Weights of a small transformer language model.
Size: width 320, 5 heads of 32, MLP 832 SwiGLU, vocabulary 4528.
Architecture: LayerNorm before and after each block, rotary positions, no biases in attention or MLP, untied embeddings, skips across layers.
Training: a variant of Adam for these matrices, 525M tokens, 4006 steps.
Each number is 500 + 25 x the weight over its row's rms, rounded and kept within 0 to 999. Layers, rows and columns count from 0. Numbers have three digits each. The size before them is the row's rms in percent of the matrix's.

# layer 3 attention key, 160x320, rms 0.0434, rows 21-63, columns 192-255
090:489480481482476493482521522526498558493498521483507473430473507555505525493518502489476541480532493520500482456488510519486495463526485468526510526484508506501491494506530505513494503494499512
094:483498491478523466505508515510511476461505491513484515490481525505473500533511485494501518494506492427491521505510508557474484490516483505503543560492508519471479495495496490511526479470490503
096:502489527503497540519513519544482432506494497533510527445505494538517532493486467463517518547490501512518536503431529536495517509466546477529462516558495480519496472487524488492495543512476543
093:476487481545491479541495493508486488527527525482511466542507504499502499519475508513503552510512540518475541479477474492515481464526485523458530483493510486457523475503456531464513468496490496
092:496473478513481476518488490549459504454499512495523489486478515510494537507500527510477522459518533480488511515495438466529491526517498491470502500464502512551454478496517525479527513478482518
091:486532485494478517534505504514503547515495514492482500508500507523498486531480487512489507503519536484520499529490499542533463514484517504488486486509525513465527503478491494496504489478507525
088:485479523468473471489525455526497489520509539512488524461475486501467499479537495445467485493471474522481531498518479469501497484460529507498520488464525489466505495499457476514521499490463503
091:552485499488487499451478529490495461518507460533504493493502541503542480484490473526567512496486486501492485471518505518483503523492476476528531485510475519504539495504505496523454523485480474
093:461543527529507491484546492515535512527543504546504455506484522483500500458528491499527521509536527506460513500481479555522504503507476499500506496513481511486489521494520490542511464485486524
088:480477521513529520524471510438520547502484516468544514497523498531510512507478471502512570539522491470500461505504508531494507508519516488512470501493483472494496477523524456518487493556515510
095:533494517502474500480488470511496503521496475495505487506498509481506550479474450502470494464450482505522509500545484522538504434513476496545465548510496504500530513515463456476538457471517476
097:511501482465515518487490475481522468485500470540516537502487525515543510507490511502512511474479496520540495481489503464479490531477565505529532492502474507486487552471504492514518526514503532
095:455479506478496505483491489445498477455539454541478537533489492485512491483484496522509520504483479514517465453533530493435498537523492522524553478499465486521470498519466499510503501521449507
100:508504489506516513476519496495518470494498470546495553520478510503530466506476486495533472530488485494519499455496500477480449542487453502555535478500481515502481490475476519478504542499485488
090:477489510501538499544468493518512527520510513495462452505491489493497537507473508537486540522477496521515547485491482498504500527511503470496456470462472463495521495496484526464514581520512521
077:456496515498495514505530489495475518473539544460454455528498526474520518507433558519481536509507492533475531530504501519511514496500488481526489482478515448511499501522489514479472571497476499
095:513507434477496465505480497473518491522481502495507499507500496496494501563476498507500507529459497457514522516502482527522481475524499521482495479503492503510474499521543528514533509459471522
213:441485513527508488551508483525481528494511556469480497532492475499480492539511536507472528512524552496489528491489474501530499469524489530492471470496541485498499475507488507505477512519529499
115:494493522509496496477520522494496540490515516474466494468521520476453516527471515488493504515511536498488495550520454505527534486523509517475476504510499470496470478501553502483537456492431561
096:510520488502511533463475530491476489490449492523529483515491477506529514490478465531501476485495495513496496495501495499509488467470511508493478549517479472525543499504475481496499538500534520
090:564564502498492515437493513507488504507471490468539505491563543536485509471476507505515468479485479493510484526477516492535499470449524524518479536521466459548493498499549497509492509472480495
084:542502488521512550448483500464517475543513477514536502523500502511537487479492444493506445462451480504509446476549536473484486472460511502512507521546454537540501533485530469510521492485497461
101:527528478493508510458484488483513460509486457510502504504473481491548472533528463521565476461501464496488451487474525502444489489468499496503557531487486531499486482486526517461548503488465523
125:506514498471484557423519508481556485492457467529510499553520500507497509501504481508496475493501495512515479472511519496444519487431536496525507507518479488523518543516493510492462523506482504
104:473489519507563473533507531559494512458513518500497494500473462475475511525534533533449525473543519532479523541436514488487522474524457514510465450483529518483537524505497481512475508506505498
054:517527506480479497517495554504504532452483540470506519500543515498489556521499493526499504486554529505504499461495474502546490466495470510487455545504534474507530487486509481500488514467462493
086:549524477442505461543497507481499472456472465483490481526528492532500472485520462512498512469495505522471536499519508524466527516480526511589520521494495531509552498434466509503507511497469461
103:521467500501448453497462487486531502523502475497484517487500494516449513500495475523492473480426493482517450520494500574506496500486462486505488526487504476535513483515569475494532484538501461
110:483459482467469492492489521541455492515510503496471531497459516487550438498495475528481500444518472522474502483539516491474479486547533516459519501466527558491504509488545522491484489521518469
108:539538565468527533493528508486500481507465486465524538473523483518522533480500510512526497522501495501468501475527499501504511481462523491471489514507492485526503465539487498528518479516530505
112:495502523496474478514487507507506468506484498487487513445484506518494479469504481477516509485549554473460503524478518480485485501482479518489466493509505501528533498488507553524466497457521529
105:523519482484537516518500464479504487513504520444527498549504546524493488489512489486495500496475395495501516519522505541538514483477456491521475551480499518519517542519432463501499483487516483
113:511506507523510512465464495495506506560528493480489546495477542596492538527515496498518523521472504491501495527493458513496489518499498536485505504482477487496479476490505479522507492490554519
105:497503496481510531467463465502478481504513475514494461498511531499502501525493465482544491511471490518481533509466494458507490503566505489492491495510468516524507517481488453527459485563507486
105:502514497529551469474467515489479510483506486486508513511511457542513516553507477546542506507468478517497499478480508508469512476478528497476524492492462511495528490480480496511507468473538514
106:491515488461530476497501497510482486529467547543495507558506543468489507531515504516533474508512520455484525516481505488547489547511523481487524510499544489515496469502466481479504486544505500
101:516495472496495526419481484492515484448437483505511526524518469453472510512493494544523477491479479502460471500575528515511497493533502483473485507432481479514497478472530514503504509545486477
102:527558481464501512473490488519505458510502532437499487527510478497476498496510495517491508520522480504513484500533493524497504509462498519494559489504482464512514470494503457487494512532518498
108:467498544474520570496504488512486498495510463507504518465520458456510501478507477478470504448510495524468519528537496504472516515511500499500464513440512515492516453519486522490494491529540519
106:510480481499513477481532525506542493555536485502500500523490497477474540508476494488522492513528513568496515448514464493488513493514511490467518502526489513444504540524474473466497467460507502
108:476477479512506520516514505487460544467502479502481469511512514475548509518488508524476492508504506484497495465444508469499458499512499530493471475486525519513458519516551498504485513495471499
112:475451482477526536534517479485493484533523559505459507468474493489518503484466444547523501504494535513493501492483493534498501502497525539470488501506490522500455517495538545471495490492478485
103:553478504527486461562503498545537501519511521513441512485547516473490500508451485534503470514481482498517485488516482501474538503527492456490510495496532541497501512490491527493450525520439494
# layer 3 attention query, 160x320, rms 0.0435, rows 22-64, columns 192-255
092:478513463511494520526515472474534497443505493489543507510523488496528508528468469491523474506497453518520481539511515508534522460492490497490505546506522495523491521499484464503469467508550472
096:489520499476494530443499480492509476501506473444525522491429500523497488499505559513497483467527531539461524479533434522500526538500475501503508484523509517532547496527509507500511477484460476
094:514511462490472528473532523463515521498478477524535512524481507534519496451513496495497484495465496485492515466504481482515492509543492553496481493531488503464562515463493453470502535472519519
093:506541559478498468508466526463444518529466467474522500493479507501535492471473526461547479512483465519480506513482532558527476493525519542518473533505478482477491523460503504503545510490552493
095:510505515532523548505512433483534488440472485524529467542529510517510491509518515514507477493485475507470470502511497495502478459520426544520482503527495486519471502491498508510517530483479470
088:479488503496506517515493492509500462515527478503512527483463512505502507519446488499505475480499503523549502487445467505525555498503505506526514549510496505491487507529475465485518541497452481
094:487511503545467490489529462475570482474499525457515517513516530508528530545493500510499495488503544520461507572452482452504496508503525491430479545520512481497508510528494496497518504533477515
095:505491460515504519479506507511500487473512515479496486508473510545475495548503525540526514496500516506470511498495510501559446488487550483508493514516511488499498480515492479509524504524462530
087:527476507489482512465548476514487465472482523500525537540508478514480491499511513532521515468492473494493549505529494529485481594468545526482489502527486520518497494513498557521506494538512476
095:473521488474545502506501462486494535546485474535525506487508477511519505480477518500498468494512514503493540516488496477513520513472468536483550500505540506503506530473488522501488500471520489
123:499523523526487479453497528519496487522510488526507445470478503486511511469489503464514482510507475522483498530500516523474456471473524503520497523478521480517514470467506502524504516575493460
114:545559459504494532452508508487489508537483471484532467525501480508516501468473465488527498477493487521492467526491551541441469512485479483499496525505529493532538504484499481490516513541507443
105:515512497500488528510457499464509477510488471500546482513489467541499450479490462506503511491487467462518475560494533514466501514500495491499503527519488520510523532517531487480518486549553464
104:497481504507501526512521508487482508500510482490513518492507508523508525497531497493496517505484488506515529503496469517518495462476498530516516538508500504478482539506507492492490502453509521
104:524478530529501502532472523520516536491483503505484513483511521538469533532497517435503515461508500541517524495500503471548469501515522531478459469477509492474506510470502500471480494482469492
106:522472520503493490495468486468466498473476474530514513463467515470493505467464500489501457492492494484500478459479510542494519521498524469516466504522463491493557460477506467478503488488508504
082:537523469491527504461496485502518475527501502505474459511533528526519552486496491468497470512489525497526457540483531485493497500535501514502506491508513554530501468514498452522556486484486475
102:497497461517538524510508496496460471539495501512511526481492502520501527525558490496475479498474496474513534450565493523497512482483489485527510534453496461485532500480515519487443523536508488
084:482462519543479490507475516499452431497516536491488474474501515479437529454530553467462485526562529514497498543494464447514499539474523480500488519523500504490489475521534519507491473526484507
084:461512529496521492467529524496458486481539512531496467490465506493480506448543545481516507531514510520471516518520511513503477500480502520473513482461497455480475478523544465508475513524477495
086:494514517498514544469519544504467495538496463511485444507476509539486454464531532505555528532498534514460448502489502532485481526496512503508530485481548501486486475506540485538498516533464481
103:474482521495540494535485468465470484526509458489482514526534499506486431488492474498488486499465464510509523554549512521507532537505466463538497527560467536450497514492474502543510470519541524
102:507508565524515506449495524497497512516524506511473509484503471522468451495512479464513531499478491541521465542525507497490460513513458469497508501512519525515466503497520548517512510500436493
103:501485499486521520524519506503467518501576515503489459512529512512492513474493506512497529514560480506469540408555467489506512519490583456460518484489508458499521410488493542520527491529502537
138:460517554497532462567498469505480546492507557494485523449495468468489496542535558479457509504511500486508538510515485504542486500522503491486455500489519483489469503497488496470529509496507495
106:470487505457526555498498514522466519486550518506498505504474514496523523477490508504489539522550546491508474502495503467474518546540454530479500467512508505478522453491522511478506525530525545
104:477522519473545506482518482515474528542487465477528517501465473528544488495527537441480488501507549517522493469524506503508451440552480460469496503513500498456501521525518475504514508492527484
107:518464530470506515534499505500492500524525486508504531477516479508483500525474463518540504540493529541476500468517533494515551502505482480507511481486495494477510506496486548498519506506488484
110:512511463454511480491480530454532553508529496522509451506502502485479454504529555504510490462519489473483498500502493509500531463516522454520472519529487473531500548461569492484484534502468549
109:487491487511480535496514493488488459481462503485483504465543468502505526513497541505507524503519473531516485464538466500543513513510477491527497461479507495454487480514513529508486524550473498
104:502472484525469439481458474464452532519539467507466514520491484515514531493466488487509477575508488506505522476503545531517492477546521531474477498538517501493491505449541495504486455505485509
116:522520461488485487498504475485520496492452562493486492494504502553475503483475520470476545521494494458524493531539519519518510520493523541519475500510504484498507493512495480503501500446515545
107:539483492482510493538512489558459487490465514515485487539484523501483518488473496490502498482505472499515493506496499547546507497486510515507524507544523487547481479488447483498513529431498488
108:474498474498489480500493489478530485435484520481469504543530581504505483477499468507486486482460503493476519508526450474508497492546435532503477522517485539507507484486434480511512534471505522
113:514492526512497477535496506561503519530482514512498504478492511513521484480503479556470527525442453507502503543479521473491460550471506488470463484505486509496463534483513470470537571515522494
103:498473500524515507504509560474521445561519487487504510499463513498460505517494486478453500504457506500462529505538483504487500464451496531523510541589518510509492447499485460532520504453491508
104:504523532485495473512466528483470517489464479494529486512480486499491509485504463485502474468477513516519495551462486487529498497489476488483459504506473530496483485476433499546532445484486520
108:529477514472455498465520509496507497515538476496478515459517570439496510505483507492505493506555473496478470499468507540460501511498474477523505491513521481499510503458547498525476496528494466
104:469501509528434471488471494474459465487473501500476508495496488516491520532492458488501497531483525516516484518521525503508500469458489528474537468487500519499469495513570518478458507521468504
109:506503541506459549540536526505526537468496521493521511499506529487460469485525513505497457479529498512528534470484497532483475519490511470519484516477499499491497460527520485512487511493524459
111:483518519556465485508523495542493490475455465539488510520529496545482504503527475506491529519517500498504510482487496505514548487492461489502484494489518483481505500465484509513501557501540511
105:472512542457470477525491544513463514465519497512522485477506481521463473537519518503494528457528498508505511474487508561506482504488518504513491504497499499484498445481483472465551523497545515
097:538528476499489502516559532485453477503467473537514492523456436483523500490481541471516537518506509525501499471492513478484458486496503522495500501504514477514466498521513533554473532523503486
# layer 3 attention value, 160x320, rms 0.042, rows 0-63, columns 192-255
105:514555523479466519505463476482465463500545513469467551467514508515471484493501486499549507491454497508512530576495514526519505463489518449472510525552501488508496530532490490493426528447547493
112:503466467527512517484500517510496510496506510481524448504522507486532517511487502504493535465520487502491504480483458471509492451461511482472491519492512528454506480430518510513494447518515534
108:488500524547536505508473504478508486530523499500488465524479514494463514490520514494455513492524511512539522512497531486544514498505485559506483503480491490457525542461536483465550506483482568
092:501497503529539478507514486462487520537510482494506453490517484512483545453511445504516552486483515525503521470543543483510515466465508514486451518476449500445489528517499473498509560477564482
095:493498445546498507485545554521511513459532515512492558548489485492469454475544523541524535528518498491461485526551475483507494510516538500491482472517497491496461459493508484482448494529494473
103:520467484491486469504522481486511531482499512484482505504491534513504483484490516487517485484512496439461509540485501520498482451478463458512472517520538504524464533482517529479459500478540481
096:501462514460538487493490494490534521497501513524545485514519495488500484555514436507492488495504523455559497469464520482508524522456467499485491464536495533508501478534501499503505508503490549
101:512500479448512516504529493492512519534465478520507499502493475518518475467498494514533531469493490537512502485516498473494512475507537489468497521526487488474505502506486490474476480498531492
092:486496492501475495485470471490495494468476510516466512518481503519520475459505507524452517490494510465507508512486481471513554530511499508505497519531480528513508411497456473461512541477496511
095:480513454525518487474525507496484478513495490496476510544542471416510494474468479486498472548509529518499556509515505556497531498478538492479499520503478475508525490456498468517482500477519517
092:487522494448511465495502483437485540492490497496494494507479537540528507525520466499524542461475553448492473514484499476493484510502497541485538509527462492507514525496543513509490508493522516
098:514500561490528516499570536481527541514504488520506453512457433510490499520491483507476536505502488511511520486506496450538520532508482477497519487449522500464448506497504520512487540467497532
108:505488436523474507510504513499491503494488519475503514504488518498503480482474516511445511508490491484483489475489485462503473525488481484504498470505541550514501424458499469496486472506466517
109:519512523481470504501468477471495508495456484474492454473498484478525475481542511457512511474527509457502537528485508468526498566453493476522533508467507486511573500543502495498513512514488520
099:504514483510514496475495507505494498526471503500501524495489502528532490513531521485492520493521509507473488487505471488478543479514464515564474510483548523486511485504479497472514473514470481
101:480521504522541494502495452533480519530464482506464521522489453475525462460540477425484489480541498519437488503516555487443510500485509507505484504498499500506530530520461468502553443538499478
099:508456489463474483481491514486498498465472483493469534490522474532524499500507505507512541481505486500445533470482502552494445478518482460481532492557482465507493489527501503507529484510462502
100:478461449466522489508547435519485475520487526480496582516510478485556475490510518521503499495490522449520507530476515477547487525539509492520491507497485505466501522494511470477494459519487500
096:523482479523482509500518514541527488529500501491477500486519530472501520469512499515525533480529524475518503472479531487466516526444536518524542523523484538474476495547455515497475499460541482
105:493466475488454493487539490511525496512552510466497468506471479515523548548480468506532478509503475527520495553539526482476503511494522479542527507512488548493486498551478507495458486502531487
100:519471485540522495487525517517508487495511528501503487510485478462580477486487477506484489497488469521494518553522498517474492467494501501470464488524479481480501528503504542458521510520506537
099:512509500514486519516462488501513501505479485551481513511531493471481494493522510506445505541471504510510480498476477501522467491534523540480487479505492484526518494477512500523517510543515475
100:520535548522511526491431498531464513473512465507523519561488487516472492496554507494488508467554517495492540484499507497549481561474531475493504481473542491507493500448469460496486533496512483
100:483523568508484502498516522486509509513489488550510458489533470516479516521515514455472532523506483458525488477546505535517466456465502494512484515510512488459476501524568509503469499488505481
093:480524526520501484485497520518514474545552509496528470467501533503470492496508490518491509519509473508507520526562470534516502516512520442441462482501480505511477483530492521512446508476483546
104:505497465468497466496503413485535468507492525517495496517512483501500525508543450482501499479531499472493491453478515535458497499501437517507511522511500497478479484537486546503536488463477527
101:491482541502463500512474507510506474473493459518491486551470493452502523489458496523458468506491496493516552503524521494520545501549510566513523531475508491506491528457529527501498493480515495
103:491495443555524526520531518532517495493549556497498484531477510488517477488512509538506534446490516468498513496528515467517493518479462500546450520516499493489484514513524519511496487494505468
094:501488499482502481508517528503497502459483495478496563516527486466513441470506522503506497504486513456462506496499508511494503491535478516499478495526502519504531475456515485514532495480497501
094:505532467491487499521469533482490541524518510491442464544528520517498480540519545546486501496527478455511456468478490520451489524458459551532541481504490527532482530469506468527488491493537485
109:510514440470508507471527521442519501507469526502485485466497514494503495495505495549566517470505480529504535484508515516542466510523561502427486499510485448470515479556529501513506515469492507
094:504497499512528534500421465509513480520463495532506489525535523509460507461534513510520474500493454548506507543470523527475508507493473504476520487478466469507547535507487512512537473543481485
102:496470500480487520518483479490502523526551498525514471488476483504526476508502464505483483548472475530473490465531487524523507467504491506501476523497506496481484511504471504504519490536489484
100:499514491471493500479469495504486503488471498471538498476465545535530515515482530532493469476497566489514496497489517472450473427465522540485508490538504531503437522524520488536474465509524471
107:513545481496529497476512518511503477487553493503504497526531511487530496476481474501518529489516505551567473475522525478520528479526509467491495465439513495486515510504468463466493501501479535
105:543492488505504494518505472496498510519506494513519509505536452499510534497502503463487522526497504521496449449549532497457500515511513493510467461487509483474550541468485502505499459470448489
102:492479551475509520503468485452525515526497490496531512445527528519456459494506510459475501535490509525514525498446511460534458518545488549481472443517470487466538514531514462509495499505475492
106:513481517504493486502465517521472492481539495531516537479482537489469516500497474526511487480520494530456498493541516472451487518463493511480533462518479516498515456496481526491544440478478509
101:486529504521510506500512501511524494502453470528534477456483495489512475534489479511472483487505502486519514520539486521537500555492498479548498536467500542524504504516474475494520482499483494
101:497460528547508511476501536508497536463503481492470517482522525507513464484467447545485485489525518516506507488526472497522468502485493506514488501538484477522505495511485495457528470490441486
112:507499494482468456475485501471523476525493508494503512506506514493491480477535454554471520512486479521509493507506559528501492499509503520462494501522508518485509511546561521494503519503463446
102:498525492499449520523475424509521470467513490513534499480525438545512530539502481480461468475501522479512502567493519525517523501539516493509495493506488484530475487504494476530446486498500457
103:502449526485515467496505517530446503460548481498462452544480509516491487523512538462496486514490514531538503523490488477494516508488496437531535472475495512508509522514521505488479488516462508
108:471499515502542532509527479483554493515524518525487411446514530532490478487456516530504533503498546528523507472520503490488512498489521468497504502495497469556515512477491514457501530486540490
100:470520485506515519499549525482503486536474496508481503482505484499487534539464514479512566477540539560458503521529514512488487466490495507527534484527489522464498514512495480513480503491508484
105:507519517520479488510493473494484499453447505488491491494488536493505552513513480512515456532525528461527492521463521473481480501503495519512507512547492483478485465507500491484584539488526502
113:497504518499536472501510535511527516501474489485509532520501438528547504501523488501512485493526520495474500538461512517509486520505481548500511442508488528476484492515515477486515528432508477
096:520547488496523471506505480492519473520518502517441502463514483462456460516563564504483505505543477495477510478489486434537510501543491521497498503450536438529494491488491519570512526485488499
098:515485493521519476488486516470535501500492507493489500475477443506520520468551483499527518541538518492499488487543463533491477496495536436513497514534508489456482485501468478553504514511496485
106:512525503488508515501508495473470497465497483464500491518478527501510511533452508482508476500506497517512496514517506540488530452564480548478514492506517433513509500501482471488469453505454490
097:520493469478503490442494501499473492484519513524494470514475467536482549470483527478499535518495473492508496493497531482473481500489530466465509504514520498503467499482533510445492492495525500
107:531497524489507519484522495505524526512478514562534528485491453504539476500524477490512529513486511525559468543446460510487502489469516553500506497457509494467496503479499534485490533522519532
103:516549512529467478507511470519505503479467504494500505459483476500452518492527467499519499467533474498447498497544514558525542493525513473479510525508498518547517517500495466512534538544523477
101:501516508493508499500482485488541528546520523474540517521513473530500525522441498496483475510455502500530523494495507496503504492518518469487503487542486514521499525533489518462460516539492478
101:503539489488482477510500561506511506523515484514518476516508478520506475509494477456495487418483512533481535490512484548485451471501455518468497472462507449493474500499483440496461478472470526
102:466513482505489509493538523510518519506501508523502485473499500430510517527481539498538521463520468467507488512530518487472451535489496552493537491513523481497517442489503506537516521562520522
111:493488512460474493488514518476474531522515522503481503521488448507523484473519482509522504447501505475547460469462545474492474501522449455496516518518507513493458449481496509474493428547422489
099:476557501513499548521572464488487511527452518473493521521494541514519481511513524452486526521529479457492494456475479530447530484510498491453509484456529515515503476515533547485523511525533533
107:519462515531499509529515518479507486518518518480495478520529484479520485509490511480503505482481508486494516481443518462483499416505478508497478496540505482552476499529437507474517483487462565
108:479515523515550459512494464485512511520483511507505479466460501473496500501475512482490433507520513496536504490478510495553498522476463543515499524475486472531513441521491510508504547575523461
109:503496489521494497513511492494515471502469470500481501518496507510474462529501474525520493476481516490502512496503516504481490445460544507515497548474515508501506502505538494496491528485458501
098:491481537534448488502492447518550504509496502484500497532446498454498522525494450533537501537509491511542478518456477520507529508519508462504509504500492477478516522512498523532484526507474494
104:483525467484509490522542551486473476433505504467487493507516548481490504482490498495476487469532469454474501395522507515508554519487511469508521517565514508517523491526485518505476469508508471
100:507526506497486468537446459502471491502546491448503501503474486529542476498494465502519507515483466492494504489511500519496511518490432486515507500544488511471475519540485473516531461501474487
# layer 3 attention output (transposed), 160x320, rms 0.0457, rows 0-63, columns 192-255
105:513506519507451508425501498500523488508491466544475504472550508552500574516488495496520496484476532546468489494495494524523484494499509503520507484534466488461477511456462533472518533530507538
107:532493485511481490521505513472518449532503506513479465447477502500504515524541490516503500457496479541511501481445495499482529481455494525500467514521502474476508525489471557496504483487535478
108:478488507503483529486477514474492434474537496514468485491524512538534475511468518503473481469512490476506512489513515526441530526477517529569490484521471521540460496489496464468521477485551485
093:482524509491494486506489489491484528502486510523497498478491476459513453506510513504539493509514521480490502465462515535502508513551500518512478470508486487497528559522504481473503491462490475
097:515517519498500514498485512504495563497522511468570489507540461498491501499514501479532494513499489485494478539465510514510481480481489470460529507501486495487468509480493470484506491507515522
097:512524500482494458444532499513543473530503470497520496472480499540490569517519496512521509484494489524479466453514516492478527508469462475436520513505473528504495513470486509514497512530531518
100:533495486526503490519509538491490493484470526510495526476485493494489549513518550489482473474491503520478524470479498465480516525522500530515449541491503494452493548489457534518526493488488461
102:515486514554520551469527537453478503499468427481534511481515476514521486528522495484498478465462530488509520478510528508496524469470515518530513507490504509506516486520428475536490495527503464
091:498485507535472487520513483489475482488538512456476500494573488500499486521521517533482485530489529532500499523497449494494468431466496511480521491500473538489507488503493466462526536494493520
098:518468499514412509489516481508499493515516533548513461500485503495510497515455533474463486507555491495498496477510503524525494482500506471469488515516489518523492534477501467454468528543520528
091:509516498498529467497478509497461508526493532512496504486402463526519504533473494468472525472489515495550523535477544487502455490491535513509518545507494495467485515473535481443522538476499487
101:514501480547497523560466510444474540522506511493525450483510506491491502484485470524515481507527496483498501530510476493473482537526485503538468516497506518556494494544501496518493464444522435
107:488506473519467473526486472474497488491558520479516498484526435496497507508510500531453491523535481499488480468499504521446458443503504503465487505516555499473501510506487490471492481551516487
105:493530489493506471467503482536505473495429471505493498484535505496490536493494474524485560524499497513485463476519543495505522535508542461468470501492534509457530459521538488521507481490492476
097:530503473492496508493477526486474493505472478513478488490484490479513486506536454501519511519491515496489511497548481515464461510511525479527497460524530474572535472489527498549529479517527487
104:480495515489509496518529512569492497491467521531453467536496489495492511550492506511523493509504500488485500508516545492512478495495550498548476460553520518531519467493521523569504500507509516
097:456497493486489508526455502492504466529500454455475516492482479501522516484467516524519498496465502485477457480509494544494562492486477490517528466495468507466543540511520467543543489517518532
101:489470522520493484512461501525483451526503488501542508477515462512474490523526520492475510504508465474544464461506466549514513482522498493533483526509465505471440491501520512477521552508516447
081:490440521514528474534483510512497515502520559539503455507529469467489513495516500498512521531528550513540474507460505526509474521556497482458512472501507480500498538503517534460509535501512502
098:474528462505504492482510502525498519493522526546520517502485472489519507515492492510538505514523474490501519516493504504495430494478505508479487496502493514471517461495506528511499521504534486
101:452513493558510502497500538481484487520475472559526506532464510496470479508504524509500479503512464532445514489514492508505545497456476468463467490487496503490456531468476501519529484546462493
090:530443515478531529492487464473488462496489479414516496528520503510505487508516489512473501489472531508501468532493496484503466542466496443494520516497492516508477480503470520536517518482550502
099:553491512512507530463460541515507503494487506490518489502580495533464523489471498559524506509528510484478509508482485497514497489516529479520525515508520519468537495511495473541516474487497464
100:495533494500511525497538526504552517483532508510519510527439552518505511480533498468525483522481484516465521495518529471449507561463521510515508474523520519530507502466508470535478479533471502
093:502510515514464526486513584467514505492477510491501514471500521529497546510510493491513460500497514519507498567505480470483485476461496514432464536508490506513477506455439472494496469484484521
106:485480489505474560494491510507498511487513486432466518486515488485482497496530511501498488525498466491521561460507495494461494469483535515533511479532500490492513528506452485471519507483508491
104:480482495517525493495542475490501466477498509501493531528528549517555463483485500471471504504516493497521507512495525538503527486503478534510543505502465524467467503532502487492476458477495500
103:506511547469476517478494538469493550472509482508521522470530482492498466521486484512498486512530491516522508504477506556525487514502474464521447507532505474526512526504501490541525480519508495
099:449524496464466489501516490543526482472497494497501482518536510478493500502523503482492486526430492497494501488524526501493568508483461480479535505505496523470519525515554504514457500524443544
098:463504508483517491495519531494503511528520518486452550530463497495463527480464509491483463486553461487524482445484518500499513539479513502492519557528517483489499507481482484490539523541506514
111:516507483480494475477493499464461468521506460478483517500477506519528507495508542472516476460513517550471514505503506532502525520479489492548466500470495477465481512491486449481469497472502471
101:541467504433510532466524520503507460491506494477499524515493522511492501500515506502499519476534498489482495489500495469534528507478493464517495507536500481505529460472494483549497481499502507
098:517525495468534534517484507472480504475479484451527478501478469527501489505479499495497483491511477501442471496492474541541501467457511464489464500545547510511534508513500504528523492526501496
102:516477500485460506460487562507516477470539562489546481481451503494519528508545524477537482474501531532485505501458480462483460501475512492489535528554548468471520491559544514538503483512545502
109:508498504496508477496504489521480466481492526516546555502562504523493524470506477513551473537462513461570525485527481500516500496519490534541475454504472490507462515494453506509518499458494450
093:531493505488521494462517466481458500521489548557471465468529479498526517435504522506479488510502505507488498491494502501474467473535490525490534489487519473506488541532502487467509525487453493
105:517467523492500493494463525467505496498495431508494524503529514476499462508486506480520551494501477519467498541476516483532545506529465498506508474509481468468532534501516506498491440485461483
082:442487546533514457522487479541503499485532541583463485484497486501464493493499550517507521560491506491535468473491502528505506479527453518476500490473470497496484519477535477494486514496480525
107:472515556506501511553482498519541472471479504475503495449506520474518472522506504495520472521523478513488525540470476468464541510485527519460509467493501534500545500515491502508505495500504484
105:466509460495497527512512507472484524480564497511528497483474510539483491548453490494527528501471520520480517537522526507494487483511457460477552462508482496479539472483476457483508501501490493
118:485500479482480526494564531502494477458485480484513475512495509550470478511529487542518510521504504494444509518508479529495487481466513477498524518565479507505433530520525499502499486505484523
106:533489509568479531507498488520551488505507475523524498509544489502523502485492538529540513477473464524472515510466473494524484485500462495484512513494468527504494469478491527543517455485525467
100:477462498521488460528492488466473487510482502545501488500509524453505523493472547501463508506478514502551505458513460546539461498551514507500534475473458497519468523460505512507531512509482453
111:492528513514489536538487512518465491503470465479462479489500479515492483514448502479534503519509505470513467485515527500496511546515483508502500505509484503530479535542496500510503505454507494
094:502465491483464497529498499494502513543480548496478501480460525493499521513488512478517519488505547481540481487497524489490479490527512536519508511537508498485533518533481484493478439450516540
099:531558504491505491468488532473496523447468462444487478538509504489542482498516450508479468531509499516510469500540494478465461480457457456531517506517491505483491480472519510558494533496468485
120:464536511492522486548447535499489530475503485522491516485486511527534521479488495506492459552526501469456495530525507464491488457526491467488504487527531493501504495499486471510540525459464500
100:530502528531553488486493511511515463514490495532471496482549512523462470499511513495491491509533499529505494494494465550544518498507503531510546529491511447480480489483541476535473505479444500
099:546468482515498483506479504522524454549458461497454498484547463489486520470482491520549511530504538493512512470526519481508491499490509451509527485526481515514471502501459525524517516506503511
104:542497515486503468484509514522525509518527482544483537515456578537537486495501522500537469446490458519503533554486494506464514462491497576480512560509486464522504514508499490449461472482488519
104:498481464488501516442506486489452495520534515492498474465526501490497534481468511527476490527505482465497436514555500496502475483523531489486530474532501531478470517485464494503502459525517463
114:529494469511491507507493495522540467487466495460490507516524483535539512526492496506477474490530492522474485556498527511465522524426585545517512456462551513477504494511501528482535523482507462
107:505561490473470498534494464516492512491472518531526481433472502512450512493499502452508524527529487450498531546462522539501500484536488467483503532492521464503509543516491518499520503492490484
103:508525472459511539505514524486491539521515511506553522503467501503516482479468484518487476523445507511456508500495509487475475448511492465482530486527499474522488532547484494472507525533538458
105:471489479485504483501512518547445503534484526512513470494475476493505518471532535429520517520511537536515532484482488498500505475484503525453522478538507459499499503543501494492468490511448488
102:493494520480457474465486517588546492444524488539491512543496473512444533497470499479508509507497471517535496520488498498465497544526513470494474524476542471492470431493482535491482504476485525
113:461503488498461495524539486451525522528536503536437506462482497436539502479489526540493479428502475502508479468500492496489490483507486488465487511484512497523550466517490523471504522517440490
105:458492490536504558504484446505491506534491490497482511559511531543468490549477508519458433529565502521453497524500488519485501475473548503506509521518520505465489468532500471454523473492478473
103:475509473494521495528510501479521503509524498473516505514463471527522464521507497473537510503515505499495483531471486470480497504483477479545472538480545529519532493511491491536501489461532494
110:492525520470533489512501530492489485466486498488512504511463485503525497467510480498465501463517498544515495494469539478486488546497502471505513461504522569466541519508491526522516535521481476
106:553523506528494507490534519488515459478503555461500502500486528488564506507544484443485519487502499524508519543476516490484542505499521475507491519491580505506510496495466506458488535507546469
099:519467546556454475517489429508479530493485482563500519522479531512497521523537486515525470473496455528532519515450461543491517481510505530494494523486509491514531536531520527471490518515518497
109:494544521484540504521465491512502465488471518436515484489490503499485479493466494470520438487545480530495481430549490487526466511512483478462508510525488493525487521512499515449469518495456512
105:518527491518499465524508541509490459463522520490488484522491458559529499516478502485511479493451414519506509491537501525504475539506441471504495515531473487509465492490455514546498473494491507